{"n_layer": 8, "d_model": 256, "n_head": 2, "n_kv_head": 2, "head_dim": 128, "d_mlp": 1344, "vocab_size": 8192, "activation": "geglu", "norm": "rmsnorm", "norm_place": "pre", "norm_eps": 1e-06, "positions": "rope", "rope_base": 10000.0, "rope_fraction": 1.0, "qk_norm": false, "attn_scale": 0.0884, "bias": "none", "tie_embeddings": true, "parallel_block": false, "init": "normal", "init_std_qkv": 0.0343, "init_std_o": 0.0343, "init_std_up": 0.0343, "init_std_down": 0.0, "optimizer": "soap_variant", "lr": 0.00387, "beta1": 0.95, "beta2": 0.99, "weight_decay": 0.28, "lr_head": 0.00994, "grad_clip": 1.0, "warmup_steps": 200, "schedule": "cos", "final_lr_fraction": 0.03, "batch_tokens": [131072, 262144, 524288], "seq_len": 512, "doc_mask": true, "train_tokens": 715500000, "steps": 2319, "dataset": "wikipedia_en"}
Each number is 200 + 30 x the weight over its row's rms, rounded and kept within 0 to 999. Layers, rows and columns count from 0. The size before them is the row's rms in percent of the matrix's.

# gate: layer 4 MLP gate, 1344x256, rms 0.0736, rows 275-283, columns 0-255
# up: layer 4 MLP up, 1344x256, rms 0.0762, rows 275-283, columns 0-255
# down: layer 4 MLP down (transposed), 1344x256, rms 0.0662, rows 275-283, columns 0-255
gate275,099,259,185,201,154,217,218,215,177,237,170,227,197,210,224,208,195,156,225,119,195,170,236,223,234,282,224,228,173,204,214,211,225,172,207,167,222,212,202,221,131,157,194,171,212,213,173,175,159,160,193,231,240,186,188,141,193,181,174,219,197,207,304,217,237,228,138,227,208,184,223,184,169,227,180,248,209,144,230,202,170,200,188,212,178,232,190,214,164,159,184,204,213,228,178,212,198,205,215,163,186,196,180,218,246,125,184,187,187,149,238,238,204,169,166,221,138,193,248,168,182,194,239,206,173,175,184,193,217,194,162,143,203,150,193,196,245,201,202,220,202,189,197,239,210,189,227,190,216,203,219,212,135,211,180,173,216,181,168,205,190,141,229,190,212,185,246,231,188,231,216,177,239,248,233,227,233,205,245,219,195,218,187,228,175,147,228,202,252,180,242,177,152,165,199,141,235,216,192,147,176,232,196,207,244,215,202,197,114,157,176,203,167,186,196,243,177,246,152,189,191,212,144,192,235,239,228,186,169,204,184,210,213,212,160,206,171,197,173,177,225,189,214,169,188,211,219,200,238,199,171,248,270,199,199,203,213
up275,097,239,149,158,190,224,226,184,242,224,157,256,180,221,209,267,204,173,225,221,215,200,220,199,174,225,205,184,228,187,228,204,186,116,188,181,213,208,179,166,195,176,180,192,190,216,247,206,232,215,194,202,216,172,193,175,239,184,200,148,175,186,190,175,189,180,181,213,166,193,180,184,210,238,153,209,190,236,281,225,142,199,148,187,197,177,206,249,190,193,142,205,117,184,210,172,220,204,201,171,216,141,165,173,258,269,181,191,150,172,184,203,193,224,203,272,160,233,259,176,209,189,144,191,182,242,202,234,216,196,208,185,247,184,192,225,194,176,224,207,186,197,211,189,154,221,213,206,166,196,182,164,143,214,196,175,229,223,217,241,219,190,198,172,252,171,224,140,214,220,205,253,191,154,234,247,201,219,237,225,195,222,172,233,223,171,185,149,190,150,198,246,173,213,201,144,200,190,198,170,187,227,216,182,185,182,228,147,172,194,232,147,204,144,138,142,215,171,201,219,180,182,201,205,211,227,198,205,225,116,171,180,194,200,168,203,196,217,180,182,173,200,243,150,196,228,191,184,209,159,237,200,191,240,132,247,191
down275,098,213,209,201,186,185,196,146,216,176,210,119,228,201,164,207,156,225,184,200,209,203,136,201,192,216,178,183,223,200,176,274,195,200,203,181,132,198,195,200,247,223,221,220,202,195,161,209,168,187,206,229,130,232,237,220,159,170,172,167,238,223,213,182,180,205,195,150,197,205,178,182,188,224,178,182,176,94,208,213,285,178,207,269,203,151,234,160,209,241,210,223,248,225,142,160,178,191,190,227,238,169,227,228,219,235,182,202,210,235,120,164,206,179,182,200,248,180,245,216,226,171,218,179,238,190,252,195,168,224,229,197,195,199,247,178,205,203,208,170,200,188,229,190,204,209,175,219,190,215,257,180,211,126,208,239,224,222,248,192,230,184,275,172,225,238,175,219,198,221,211,183,212,170,145,173,158,166,183,263,194,221,262,166,211,190,224,204,209,226,180,186,218,165,186,155,205,197,232,248,129,169,182,160,187,168,213,213,175,250,253,184,202,238,196,187,218,203,211,255,171,233,170,186,215,205,172,197,177,217,208,175,167,243,185,225,186,189,180,231,164,177,196,212,223,217,174,208,217,204,186,224,219,199,260,208,212
gate276,098,207,192,169,207,163,199,217,165,149,168,156,215,211,213,190,205,227,236,181,178,212,171,242,213,214,239,225,235,223,262,248,217,187,165,232,254,195,207,201,125,191,226,191,216,138,220,179,174,201,233,185,204,142,189,200,232,227,173,191,150,202,193,221,218,201,206,199,202,210,175,216,153,286,214,209,277,188,175,140,246,183,197,225,132,201,194,214,168,182,216,246,229,188,195,263,193,237,177,230,195,222,247,189,183,200,213,203,241,163,167,213,185,243,218,240,215,206,194,177,204,219,204,226,179,185,175,202,194,216,157,214,160,229,164,149,200,170,189,149,183,147,217,232,194,226,186,259,175,183,193,159,239,172,250,211,208,196,211,166,267,236,205,211,199,182,187,208,162,215,204,188,150,224,135,216,202,147,144,216,252,206,209,200,173,161,221,167,207,221,200,196,233,190,170,200,204,147,186,187,151,189,221,213,234,234,199,227,202,253,187,180,242,207,244,200,265,225,183,211,250,225,206,202,201,207,211,214,202,206,165,166,194,245,165,166,234,223,223,174,207,238,150,242,196,243,195,197,176,216,298,154,214,160,171,209,229
up276,107,161,159,204,197,189,194,169,195,217,183,213,244,187,194,231,222,225,143,266,200,182,214,194,231,207,217,157,202,190,135,159,220,217,156,253,186,212,185,196,172,153,163,192,260,143,186,197,160,220,263,224,192,179,236,168,161,197,229,206,185,216,226,167,212,180,214,268,186,191,216,246,190,180,134,231,228,190,146,219,187,235,187,184,206,191,171,166,194,210,160,172,202,205,209,224,217,214,217,157,180,202,199,222,213,207,212,229,189,237,214,231,199,186,175,182,151,175,176,218,229,186,177,222,210,214,199,168,172,172,242,151,223,212,228,176,240,278,188,231,188,214,214,168,187,237,212,219,213,194,205,184,221,219,195,225,170,207,209,243,241,256,175,199,159,254,183,156,215,151,205,295,235,244,146,185,198,213,205,251,185,212,183,163,202,256,264,193,227,275,179,150,191,223,156,202,227,175,229,211,171,196,167,279,193,198,187,181,213,233,219,175,178,233,193,175,213,188,203,146,258,127,212,195,190,173,211,199,180,222,145,204,254,213,165,185,237,219,184,238,150,225,192,191,198,174,218,249,204,216,172,165,152,224,210,202,201
down276,111,231,199,161,207,176,183,197,173,237,214,171,223,219,214,185,180,154,204,134,204,194,162,134,224,204,233,155,232,222,177,269,205,221,216,232,251,168,156,210,189,258,140,160,241,183,183,227,197,209,212,214,202,229,166,210,181,168,222,231,194,258,179,220,169,170,198,200,176,184,206,160,190,170,209,205,220,182,165,206,205,249,174,213,211,215,224,232,187,231,186,157,228,216,161,179,167,205,178,260,211,215,213,242,233,190,179,139,186,216,206,264,146,234,236,151,189,201,104,213,164,183,223,148,232,207,264,198,246,185,205,189,182,201,235,187,226,176,170,147,174,214,201,178,218,245,208,207,171,284,209,202,214,185,241,140,191,239,162,201,220,232,244,190,255,208,238,185,223,173,192,221,211,217,202,204,206,201,209,171,220,189,195,193,200,219,231,179,187,212,180,169,314,114,210,192,209,144,245,204,176,218,207,224,204,198,177,180,183,229,216,182,206,223,177,228,238,208,147,227,234,161,223,214,213,165,194,224,185,214,201,247,217,236,185,225,222,176,233,210,196,202,228,216,235,174,196,217,139,171,178,202,184,252,167,192,204
gate277,101,182,204,169,213,181,214,205,208,212,215,205,134,206,223,232,164,214,208,183,192,199,178,153,228,139,203,148,221,226,223,190,169,206,221,243,210,152,196,120,212,195,203,163,219,133,227,224,173,177,219,193,220,189,214,193,181,185,163,218,184,231,242,156,203,220,195,188,192,186,242,166,250,205,209,229,208,154,139,181,212,195,167,182,211,184,190,261,207,192,223,197,213,208,212,139,174,237,196,217,203,143,175,163,159,227,181,179,244,153,217,120,214,217,175,251,235,181,216,189,173,199,174,126,184,207,139,201,236,202,224,243,225,227,178,148,176,239,210,188,193,151,190,249,180,256,252,192,188,216,202,202,170,218,181,209,181,156,187,222,256,207,221,218,200,223,191,184,192,179,203,186,223,244,205,204,204,180,238,137,217,183,232,189,225,187,190,225,196,199,166,162,204,241,155,202,198,209,162,220,221,156,186,185,151,166,174,208,252,278,208,198,255,265,238,186,212,188,200,181,222,174,122,203,215,208,181,206,199,174,220,171,134,138,203,152,199,236,250,211,191,146,239,247,208,202,162,183,190,232,204,233,213,250,201,162,185
up277,097,263,196,186,205,252,204,120,214,182,210,155,194,241,225,160,146,166,130,212,225,201,245,227,248,195,204,206,206,204,227,183,197,234,192,202,221,214,176,189,176,220,214,217,176,210,205,156,210,174,224,176,192,187,265,201,183,175,158,233,199,161,174,197,171,226,237,161,209,232,158,204,220,199,220,188,243,186,206,191,174,192,170,148,217,187,209,251,212,247,179,165,183,171,206,243,181,181,184,223,237,227,234,218,215,225,204,209,200,256,207,211,179,239,223,141,199,202,173,248,229,158,183,204,189,159,217,213,174,228,215,201,273,218,155,172,169,192,199,166,177,199,203,153,204,197,143,216,208,176,186,159,179,222,162,227,251,211,107,190,204,163,208,202,168,131,202,153,217,191,206,219,174,205,202,206,175,188,183,228,242,185,202,189,240,179,247,191,146,257,225,227,194,171,176,219,147,194,179,205,226,191,196,190,276,217,156,200,216,208,201,220,170,201,156,176,267,177,248,173,178,244,188,163,174,230,216,164,202,143,181,187,169,142,206,198,187,278,160,194,190,207,171,198,198,243,174,204,216,213,213,195,267,273,192,204,233
down277,099,176,212,195,209,176,227,170,224,183,209,172,158,132,152,192,189,268,246,223,177,262,249,178,200,139,198,248,195,194,228,133,155,142,270,190,142,203,165,198,164,171,203,231,231,210,210,209,168,153,149,257,211,217,183,176,171,118,202,176,172,233,211,207,191,167,193,213,176,147,192,214,240,160,218,279,179,161,207,215,187,237,186,232,148,192,185,255,169,170,208,214,203,183,214,210,135,212,215,181,198,198,195,233,246,193,263,224,173,204,157,166,230,167,261,191,223,196,194,220,162,197,164,212,240,173,201,241,195,165,180,178,204,131,196,190,195,177,135,206,197,261,210,169,189,202,211,215,204,177,204,189,193,180,236,198,206,167,186,182,201,187,191,198,258,193,212,160,197,177,229,240,173,201,203,158,192,141,173,158,152,200,256,171,203,221,205,195,179,171,202,197,244,225,222,166,188,229,218,208,190,222,160,167,196,226,212,142,189,154,226,190,206,206,199,191,180,172,188,172,219,180,237,187,191,197,199,210,231,239,173,191,210,243,168,197,190,194,142,227,226,232,253,143,209,191,174,184,217,245,175,203,225,189,172,190,243
gate278,101,238,224,214,203,233,190,180,179,192,176,200,165,171,181,192,228,206,188,261,222,213,246,215,245,182,232,244,215,223,228,171,247,239,167,191,250,172,177,214,201,250,242,213,212,244,204,151,212,143,231,238,235,235,175,154,168,245,170,205,253,220,253,207,204,202,206,219,210,242,221,196,216,227,159,192,150,177,196,164,210,227,165,206,197,219,230,198,156,203,185,197,210,169,229,206,212,195,224,184,190,233,229,220,176,194,157,211,180,246,195,177,206,249,194,168,138,156,165,191,266,244,242,248,194,204,222,188,270,164,215,225,240,177,174,154,206,252,190,176,255,265,200,129,261,178,208,193,262,184,226,191,201,188,189,220,196,250,173,209,227,195,227,170,211,229,260,170,190,175,185,239,188,162,205,185,191,201,224,206,185,166,173,188,243,207,219,221,188,233,157,188,206,162,198,181,265,192,205,202,261,203,175,199,218,196,165,170,169,117,162,187,218,201,242,207,190,174,185,191,195,156,191,135,217,248,233,149,190,186,212,180,212,200,192,178,186,203,219,238,216,151,205,204,234,160,205,181,158,135,168,207,216,165,183,199,150
up278,106,256,151,191,197,216,216,206,227,244,209,161,205,231,168,185,226,190,203,204,219,211,223,230,189,219,251,149,160,183,198,136,180,219,226,172,173,226,230,202,166,210,236,203,199,237,227,225,284,150,211,166,142,246,184,201,164,207,224,212,197,164,202,196,179,174,171,206,252,258,229,199,170,193,207,210,237,239,217,223,216,209,226,237,238,228,225,180,196,187,203,182,179,220,179,247,220,202,237,166,194,171,168,210,211,191,180,147,252,163,183,207,197,253,192,151,180,216,236,189,171,199,230,199,214,200,113,172,186,241,207,202,208,206,179,228,265,187,203,194,180,214,179,197,188,180,141,187,214,167,197,211,219,211,199,202,192,213,236,168,220,187,223,199,178,227,234,214,177,138,242,179,165,252,257,151,218,196,207,200,199,209,232,180,235,274,259,221,191,191,210,240,227,235,165,168,233,274,197,239,210,220,247,143,218,235,220,224,187,191,190,211,226,202,206,220,185,159,191,213,232,219,175,200,256,209,175,173,151,101,240,218,165,175,206,213,167,202,164,203,273,221,171,240,165,243,241,191,225,209,178,168,202,165,212,195,244
down278,111,168,207,208,173,226,155,184,139,155,132,199,223,240,188,176,212,196,254,255,192,147,261,190,181,181,231,201,229,189,101,132,195,193,217,174,246,167,243,188,226,284,230,192,238,223,227,189,223,198,177,171,167,194,220,201,176,191,223,193,182,174,201,168,193,192,214,227,230,210,194,201,207,218,204,189,130,193,201,175,177,179,181,205,208,236,237,164,163,173,186,166,193,172,183,214,205,180,183,170,211,253,184,209,217,262,161,220,163,173,215,201,218,221,180,181,147,189,241,234,234,238,200,195,200,127,178,205,207,201,187,221,238,254,210,232,175,204,193,189,219,223,188,177,196,231,195,221,258,204,194,152,231,198,178,223,217,192,218,236,216,194,145,152,207,169,199,174,194,204,224,181,177,205,214,150,201,205,242,175,215,169,185,242,228,216,175,203,155,214,226,189,205,201,183,189,196,201,184,228,285,279,197,199,229,191,161,194,159,136,154,224,233,212,166,216,131,233,207,128,202,215,206,184,217,216,196,259,183,136,214,215,163,171,202,264,160,193,218,177,226,171,197,200,209,204,166,179,187,141,180,231,200,164,213,156,192
gate279,105,230,183,235,203,236,199,232,250,213,185,245,207,234,193,149,189,211,176,194,202,155,205,202,180,223,208,212,249,224,202,188,165,189,183,175,262,225,182,213,142,190,223,195,196,134,174,195,187,190,200,188,176,191,257,197,217,263,212,189,217,157,154,207,197,187,232,171,269,217,188,217,229,168,216,187,185,157,201,207,151,179,214,198,171,173,190,212,201,241,221,144,206,207,156,187,181,229,210,220,224,215,201,246,191,175,183,206,205,220,218,166,140,201,166,258,156,104,235,203,188,127,232,183,175,193,237,211,177,193,187,143,180,199,217,149,241,159,211,241,247,191,187,218,199,213,159,186,158,231,239,228,194,196,195,197,215,190,183,227,178,178,218,215,185,268,233,196,207,175,235,214,211,173,245,213,188,202,251,214,201,99,187,178,151,212,196,167,197,184,260,147,237,162,197,205,225,198,224,181,183,255,168,202,206,177,105,194,223,217,134,171,234,196,227,176,208,183,200,176,162,216,184,226,235,218,212,147,146,183,184,245,185,198,251,152,199,226,169,199,172,189,197,166,209,191,186,192,174,248,227,187,202,239,164,153,207
up279,107,268,189,218,230,207,143,254,176,219,195,219,208,230,172,215,178,228,151,180,219,245,254,225,207,217,199,228,210,183,192,187,211,238,193,199,167,243,239,217,238,193,197,200,251,167,253,191,149,228,208,230,187,148,186,211,183,242,207,157,178,221,148,212,215,170,145,215,219,232,168,173,201,213,193,193,209,167,187,207,149,217,212,164,227,101,176,242,214,200,192,134,193,277,181,206,195,179,196,205,231,186,182,203,228,163,184,195,191,236,225,179,250,237,184,181,187,223,180,134,206,181,190,184,204,179,252,171,174,227,200,196,206,213,210,209,201,154,248,246,236,187,215,232,187,241,182,210,186,205,248,202,185,156,148,183,174,119,154,192,235,234,203,226,182,195,191,157,235,243,138,157,242,195,214,164,252,166,218,184,228,185,173,249,201,205,186,228,196,246,203,218,182,188,197,160,172,215,205,191,213,216,214,203,171,133,178,203,161,198,236,183,141,213,147,174,213,210,215,196,194,186,246,211,198,223,205,186,215,189,157,309,217,198,214,223,246,184,157,179,161,191,223,168,215,244,168,196,219,229,204,258,175,204,211,211,210
down279,103,151,189,153,194,209,225,206,136,196,248,211,226,217,244,185,194,204,193,213,177,203,173,190,200,186,195,227,172,221,221,242,193,208,198,237,245,189,184,176,183,183,188,234,157,249,170,282,235,188,211,173,220,177,172,216,175,178,201,224,231,194,247,182,148,154,254,158,156,149,199,202,248,192,242,222,175,198,215,195,244,204,226,163,210,192,176,211,185,208,235,194,192,222,170,215,258,202,234,126,127,207,194,213,242,213,157,163,170,134,242,184,204,170,177,200,250,206,154,242,217,221,184,158,151,168,225,183,229,176,217,169,188,230,176,189,176,242,213,203,188,184,186,209,166,206,253,205,228,217,172,173,175,168,154,245,183,176,177,174,236,210,198,200,147,182,208,212,177,210,209,238,179,168,214,213,249,202,255,220,204,247,168,202,207,190,185,208,201,200,264,208,224,196,191,219,209,266,238,186,196,179,189,256,178,250,251,174,183,206,178,242,209,213,199,236,187,183,252,248,243,209,206,217,185,242,173,171,199,228,171,184,223,239,254,253,209,229,181,241,222,208,222,224,145,241,198,200,168,213,246,242,195,248,236,155,268
gate280,095,217,162,161,177,178,165,200,223,223,218,193,213,233,187,199,144,236,200,228,204,184,183,192,169,221,222,208,219,189,234,237,232,181,222,204,169,277,209,212,202,181,224,170,236,195,234,168,253,181,193,221,234,201,209,183,190,166,200,208,168,207,282,212,210,211,159,169,198,200,183,189,175,236,173,166,231,230,237,191,197,205,202,207,171,206,159,147,234,221,142,242,202,229,173,180,208,242,156,240,203,240,196,219,208,217,178,219,178,179,173,207,168,190,187,143,205,219,205,203,244,171,232,209,192,186,177,170,135,188,187,150,189,217,180,227,172,197,219,243,200,231,208,176,224,155,164,170,213,230,262,214,323,192,150,186,224,124,226,203,207,158,200,197,158,146,213,214,188,187,206,235,250,228,187,221,201,227,226,215,242,245,193,219,249,226,158,208,194,181,167,208,227,261,255,220,170,121,185,165,178,236,214,241,207,215,198,209,202,145,187,273,191,221,204,199,218,194,219,186,249,175,217,190,154,154,233,206,189,209,203,241,175,193,157,151,198,256,239,197,175,178,237,235,145,220,216,206,205,156,199,182,188,234,186,157,212
up280,094,142,195,235,205,204,215,171,218,204,178,156,156,189,230,137,211,203,210,136,224,191,190,200,238,203,151,231,221,153,235,188,198,233,170,232,177,198,174,161,227,256,168,256,194,205,165,211,182,250,195,204,150,198,155,218,204,237,201,215,208,163,167,153,173,194,223,188,153,204,205,213,268,202,203,197,213,185,182,234,216,204,187,209,205,220,211,175,216,164,199,205,207,149,193,172,195,180,223,189,182,186,242,189,177,195,234,212,170,201,250,181,166,166,228,216,240,191,217,221,178,198,216,176,185,220,177,137,172,150,171,217,193,178,174,181,177,190,199,189,130,186,241,167,233,213,203,236,218,222,150,235,128,221,174,184,184,278,200,165,206,170,212,209,248,240,233,169,190,179,247,183,161,255,213,175,156,132,193,229,236,200,163,179,202,237,166,230,216,163,234,196,149,189,159,188,190,257,244,179,225,157,182,181,160,215,197,174,174,223,198,151,179,133,252,208,160,184,210,227,239,201,202,163,264,235,223,171,210,179,212,213,248,165,202,163,204,155,256,251,195,208,170,141,203,203,179,192,162,197,160,192,143,182,194,191,224
down280,092,203,219,177,192,222,151,210,191,200,213,147,234,174,224,215,229,196,191,150,213,250,244,218,226,204,179,195,224,170,173,199,168,169,223,214,190,160,136,178,179,133,226,185,164,171,215,162,189,236,210,223,217,214,221,155,232,238,204,267,217,202,203,163,201,201,221,170,176,179,221,213,214,158,224,197,214,209,187,187,229,155,212,202,151,225,185,163,245,158,214,177,182,184,247,247,170,186,197,163,211,205,215,227,164,172,181,269,150,248,193,205,183,191,184,161,210,244,202,219,174,210,197,167,214,217,192,185,201,191,190,198,109,221,202,170,228,197,169,226,207,229,163,203,232,217,208,171,234,175,225,211,177,185,207,179,179,216,206,165,176,168,248,187,215,183,210,154,195,233,191,177,161,233,228,234,213,197,173,180,219,182,223,183,184,189,164,190,152,210,196,204,158,210,205,204,212,247,186,191,275,184,191,153,197,206,241,253,166,219,210,173,275,217,209,139,200,241,228,85,203,245,167,183,245,176,226,196,268,177,189,252,243,212,241,176,180,199,225,226,204,185,250,205,206,297,185,193,193,186,155,250,161,245,192,242,207
gate281,096,141,252,176,258,242,236,177,249,219,165,242,218,221,228,156,229,216,192,167,192,196,205,221,236,193,197,143,146,208,202,182,201,189,194,191,148,231,245,237,156,149,183,177,232,190,223,236,200,211,167,218,200,201,231,223,226,171,139,194,219,162,190,188,182,178,213,230,201,215,169,211,173,192,233,192,239,188,222,180,156,134,165,207,245,154,148,206,246,144,223,214,189,186,207,245,178,155,193,184,180,236,166,214,202,181,187,202,172,218,176,181,183,184,201,193,172,210,193,181,230,111,200,177,175,189,157,148,234,226,198,201,180,142,141,177,165,194,228,242,191,193,190,131,196,171,245,190,159,189,223,228,182,160,245,181,175,188,157,214,202,215,213,223,206,165,192,225,218,217,184,176,190,180,219,147,184,187,213,164,207,224,87,185,190,160,200,214,198,202,197,230,183,187,208,274,240,176,257,237,194,169,163,177,194,165,180,219,173,251,229,164,179,223,220,239,163,187,225,201,208,224,202,177,224,230,148,174,162,225,165,227,174,214,122,212,189,194,231,159,198,213,204,193,228,178,182,217,151,213,208,200,237,189,184,154,208
up281,093,178,184,190,170,179,188,153,244,185,216,228,207,182,138,207,232,158,123,202,164,161,213,216,197,218,175,225,239,225,230,199,135,144,173,184,181,155,223,218,195,216,225,162,189,160,165,209,192,204,187,210,232,224,231,163,208,250,180,192,173,227,197,190,200,141,165,194,225,192,158,153,127,171,225,206,250,233,216,219,178,205,234,222,160,183,178,242,234,182,218,192,238,197,165,215,209,153,150,206,227,243,222,266,178,183,241,221,188,150,201,193,160,241,208,174,135,172,199,234,170,195,212,216,197,250,226,210,230,161,252,249,153,215,214,163,206,165,195,197,216,149,139,206,164,176,231,220,242,179,181,210,211,132,195,218,199,198,220,255,233,190,149,188,196,191,248,233,228,188,225,174,207,207,149,212,147,234,221,215,175,172,210,213,216,196,172,202,244,222,258,143,178,207,231,185,216,187,218,179,248,122,181,183,225,179,204,211,194,215,243,205,241,182,217,221,215,236,171,246,137,180,193,209,173,208,193,209,216,187,216,212,159,194,262,246,218,214,206,190,216,171,215,182,240,246,199,200,164,206,217,204,196,201,182,212,132
down281,089,240,236,241,186,188,201,240,136,232,219,184,205,215,183,230,164,167,231,200,175,224,168,141,206,189,140,155,142,187,227,173,176,184,249,157,176,238,208,199,202,187,208,193,199,136,218,227,167,241,170,155,173,200,156,264,190,177,185,230,229,164,227,165,156,192,156,201,139,166,255,228,160,213,221,225,224,184,200,212,174,237,226,195,225,193,207,203,167,184,152,167,215,202,183,222,152,239,187,131,211,189,162,160,221,165,178,177,178,157,262,232,214,183,166,201,197,180,161,172,230,201,222,154,201,151,166,154,164,188,126,166,212,150,203,221,236,236,216,216,161,214,177,180,239,220,205,200,176,240,161,168,223,220,159,193,215,209,233,221,188,240,216,237,176,191,213,223,148,188,173,159,250,188,214,144,202,204,194,141,223,199,203,253,193,222,201,218,201,157,194,240,234,216,236,182,195,215,225,182,152,242,247,240,141,192,170,175,162,181,229,169,225,195,169,193,178,211,206,155,250,235,214,183,198,186,243,168,199,193,191,229,152,186,163,177,166,209,227,185,212,206,261,190,177,154,215,217,216,199,228,223,217,189,184,210,192
gate282,101,267,187,202,182,185,191,231,190,202,230,198,219,195,210,216,151,204,111,180,164,131,164,196,242,182,216,126,162,182,224,179,168,212,199,192,199,232,189,215,178,210,249,212,187,122,195,212,208,266,209,220,196,142,209,175,189,226,208,228,225,213,182,180,214,174,183,211,241,209,176,230,200,185,216,253,194,258,222,216,214,230,217,232,274,208,163,258,163,209,226,225,150,230,201,171,214,213,217,165,202,190,231,210,167,219,211,208,194,173,201,226,215,174,166,202,166,210,233,192,144,153,169,171,178,158,185,239,141,215,199,209,231,191,210,233,207,154,224,173,184,218,186,218,162,195,179,154,187,169,201,167,190,195,207,171,197,198,174,212,161,242,190,149,211,226,258,224,209,193,217,207,182,173,208,188,220,181,200,143,204,222,214,145,212,170,223,199,164,260,189,213,239,209,161,164,228,261,184,217,190,233,236,227,173,171,175,279,236,164,186,238,196,186,211,218,220,203,197,157,239,228,236,167,191,204,217,170,199,310,186,200,159,153,225,208,168,222,169,188,122,202,201,150,180,177,168,215,229,192,145,220,185,229,190,196,192
up282,094,261,243,270,185,244,214,196,233,210,218,223,176,173,272,201,193,155,212,189,162,141,184,155,172,201,175,150,204,212,192,137,266,221,229,194,171,210,197,231,216,225,215,207,183,205,202,200,200,226,180,231,279,223,229,224,182,235,193,224,160,198,180,147,242,186,181,218,246,233,208,193,174,249,182,164,192,196,194,225,176,176,230,178,218,182,181,226,186,200,194,204,234,191,220,181,222,199,169,204,243,216,185,224,196,221,221,204,239,136,206,262,226,231,217,212,177,165,131,181,228,175,224,149,287,266,213,277,202,219,224,189,223,200,223,218,197,204,218,205,225,250,226,189,219,193,179,209,205,192,219,165,262,187,175,220,229,236,215,233,210,168,254,238,223,188,165,217,172,227,149,151,211,223,163,204,185,199,170,187,186,220,188,141,215,192,212,219,220,204,191,236,187,161,192,143,202,221,192,197,199,145,229,230,213,218,171,199,194,201,178,189,270,186,200,236,183,218,194,185,187,257,189,220,156,166,190,233,235,217,193,174,177,175,210,253,190,172,117,205,208,163,213,190,121,193,236,168,216,199,171,184,160,164,227,191,162
down282,095,201,187,171,198,166,172,155,174,170,203,202,232,277,153,226,240,159,215,183,214,197,218,250,219,260,221,230,194,222,181,177,169,238,150,218,222,192,204,147,189,234,210,240,213,190,156,187,212,151,178,137,199,232,225,177,161,192,213,163,215,164,208,203,231,230,202,190,224,131,230,175,229,202,225,178,206,224,234,194,144,202,180,215,156,230,217,162,192,196,230,197,170,214,164,184,159,210,196,170,165,222,159,249,237,205,145,185,221,259,189,167,164,171,156,203,253,247,216,171,203,189,258,238,193,208,221,152,190,185,150,180,184,214,180,219,206,144,189,189,210,207,155,214,189,201,226,216,201,188,196,175,178,226,221,205,240,173,195,188,238,205,181,223,206,226,189,229,259,192,263,186,173,199,215,238,195,217,212,209,240,185,261,205,193,283,235,242,214,182,138,192,229,230,222,238,204,207,221,192,183,273,192,198,150,210,242,223,164,245,189,219,129,175,129,216,169,182,170,250,207,165,204,232,179,194,194,130,154,231,199,227,236,232,216,202,218,200,193,220,213,264,180,232,200,180,186,212,178,201,242,205,203,182,209,201,253
gate283,102,208,185,201,221,187,213,159,179,145,162,181,171,190,193,194,196,213,240,217,237,272,184,220,227,229,203,229,206,181,208,232,181,135,158,197,239,199,200,243,204,201,254,161,215,197,249,199,215,216,224,192,238,240,225,207,256,222,193,177,183,252,223,228,237,194,210,233,215,185,188,189,166,180,214,221,215,119,197,170,182,212,175,163,145,162,211,164,239,178,205,171,178,216,195,208,202,206,188,153,193,217,226,232,169,206,232,174,193,242,156,170,226,199,154,222,208,207,222,242,255,210,168,265,193,129,198,190,209,252,181,216,207,155,172,143,150,138,149,158,168,234,233,230,247,148,139,198,229,200,177,155,199,210,212,190,182,220,199,181,192,149,165,156,165,195,181,195,159,248,196,192,178,225,163,191,166,166,183,154,199,206,192,245,188,177,209,157,233,214,165,173,183,166,189,204,195,192,210,268,174,210,115,200,168,145,206,224,192,157,169,158,210,208,185,152,187,167,165,202,178,201,170,215,188,211,172,176,191,233,191,247,200,154,177,206,222,238,220,172,116,224,231,162,230,175,197,177,205,195,181,208,199,153,169,203,198
up283,111,184,184,164,167,252,146,209,207,192,191,229,194,144,201,190,170,187,167,201,136,163,223,182,182,176,197,204,182,158,207,154,182,194,189,205,188,193,217,146,200,195,150,113,189,181,170,249,224,206,163,215,186,193,183,224,174,229,213,182,189,188,167,236,224,224,147,177,241,273,204,186,240,182,228,223,190,180,173,161,217,141,162,187,231,184,236,195,200,204,233,215,199,175,218,223,157,191,189,230,218,211,228,168,224,223,217,228,222,159,225,170,212,205,163,183,151,220,145,204,206,206,194,181,189,202,224,168,199,150,189,127,171,245,232,193,183,175,175,184,136,251,183,197,137,245,169,154,173,179,169,240,233,244,214,165,178,235,210,201,229,216,176,198,203,239,145,158,166,208,171,154,209,239,211,213,233,212,156,140,207,219,283,215,218,236,179,187,248,199,219,222,207,174,210,207,190,182,226,204,241,177,198,175,243,203,150,233,181,154,177,184,166,146,184,209,232,212,237,131,273,174,232,214,181,239,209,203,218,188,185,154,238,220,194,214,231,193,256,188,208,196,216,181,220,177,226,197,203,200,245,208,152,255,198,213,243
down283,114,201,170,215,171,176,147,207,184,157,191,207,177,182,219,213,119,141,200,213,204,213,242,250,179,209,228,164,212,189,135,238,183,165,215,210,230,227,229,199,202,168,180,186,212,263,187,219,224,164,206,216,155,220,228,229,163,231,219,193,193,231,205,222,222,141,217,262,233,154,202,190,181,222,190,189,179,159,233,162,222,175,164,200,162,201,203,200,215,173,240,237,217,162,179,199,144,266,185,240,216,202,180,211,181,179,226,147,183,271,220,142,217,187,203,235,205,227,261,219,178,218,182,216,148,161,198,239,209,243,231,195,277,191,174,223,204,159,218,207,201,245,227,242,258,254,155,145,217,180,203,178,224,212,186,185,209,212,170,158,222,182,231,211,244,229,219,116,178,211,176,198,241,199,173,196,210,241,195,147,207,191,186,214,224,210,212,192,172,118,152,182,166,182,173,178,184,258,177,224,263,188,173,219,211,204,150,173,241,168,202,200,192,194,241,180,208,215,187,154,199,183,189,202,228,203,215,257,202,233,168,239,190,190,204,166,214,207,243,164,178,194,256,218,182,198,203,168,176,145,235,218,184,201,189,194,184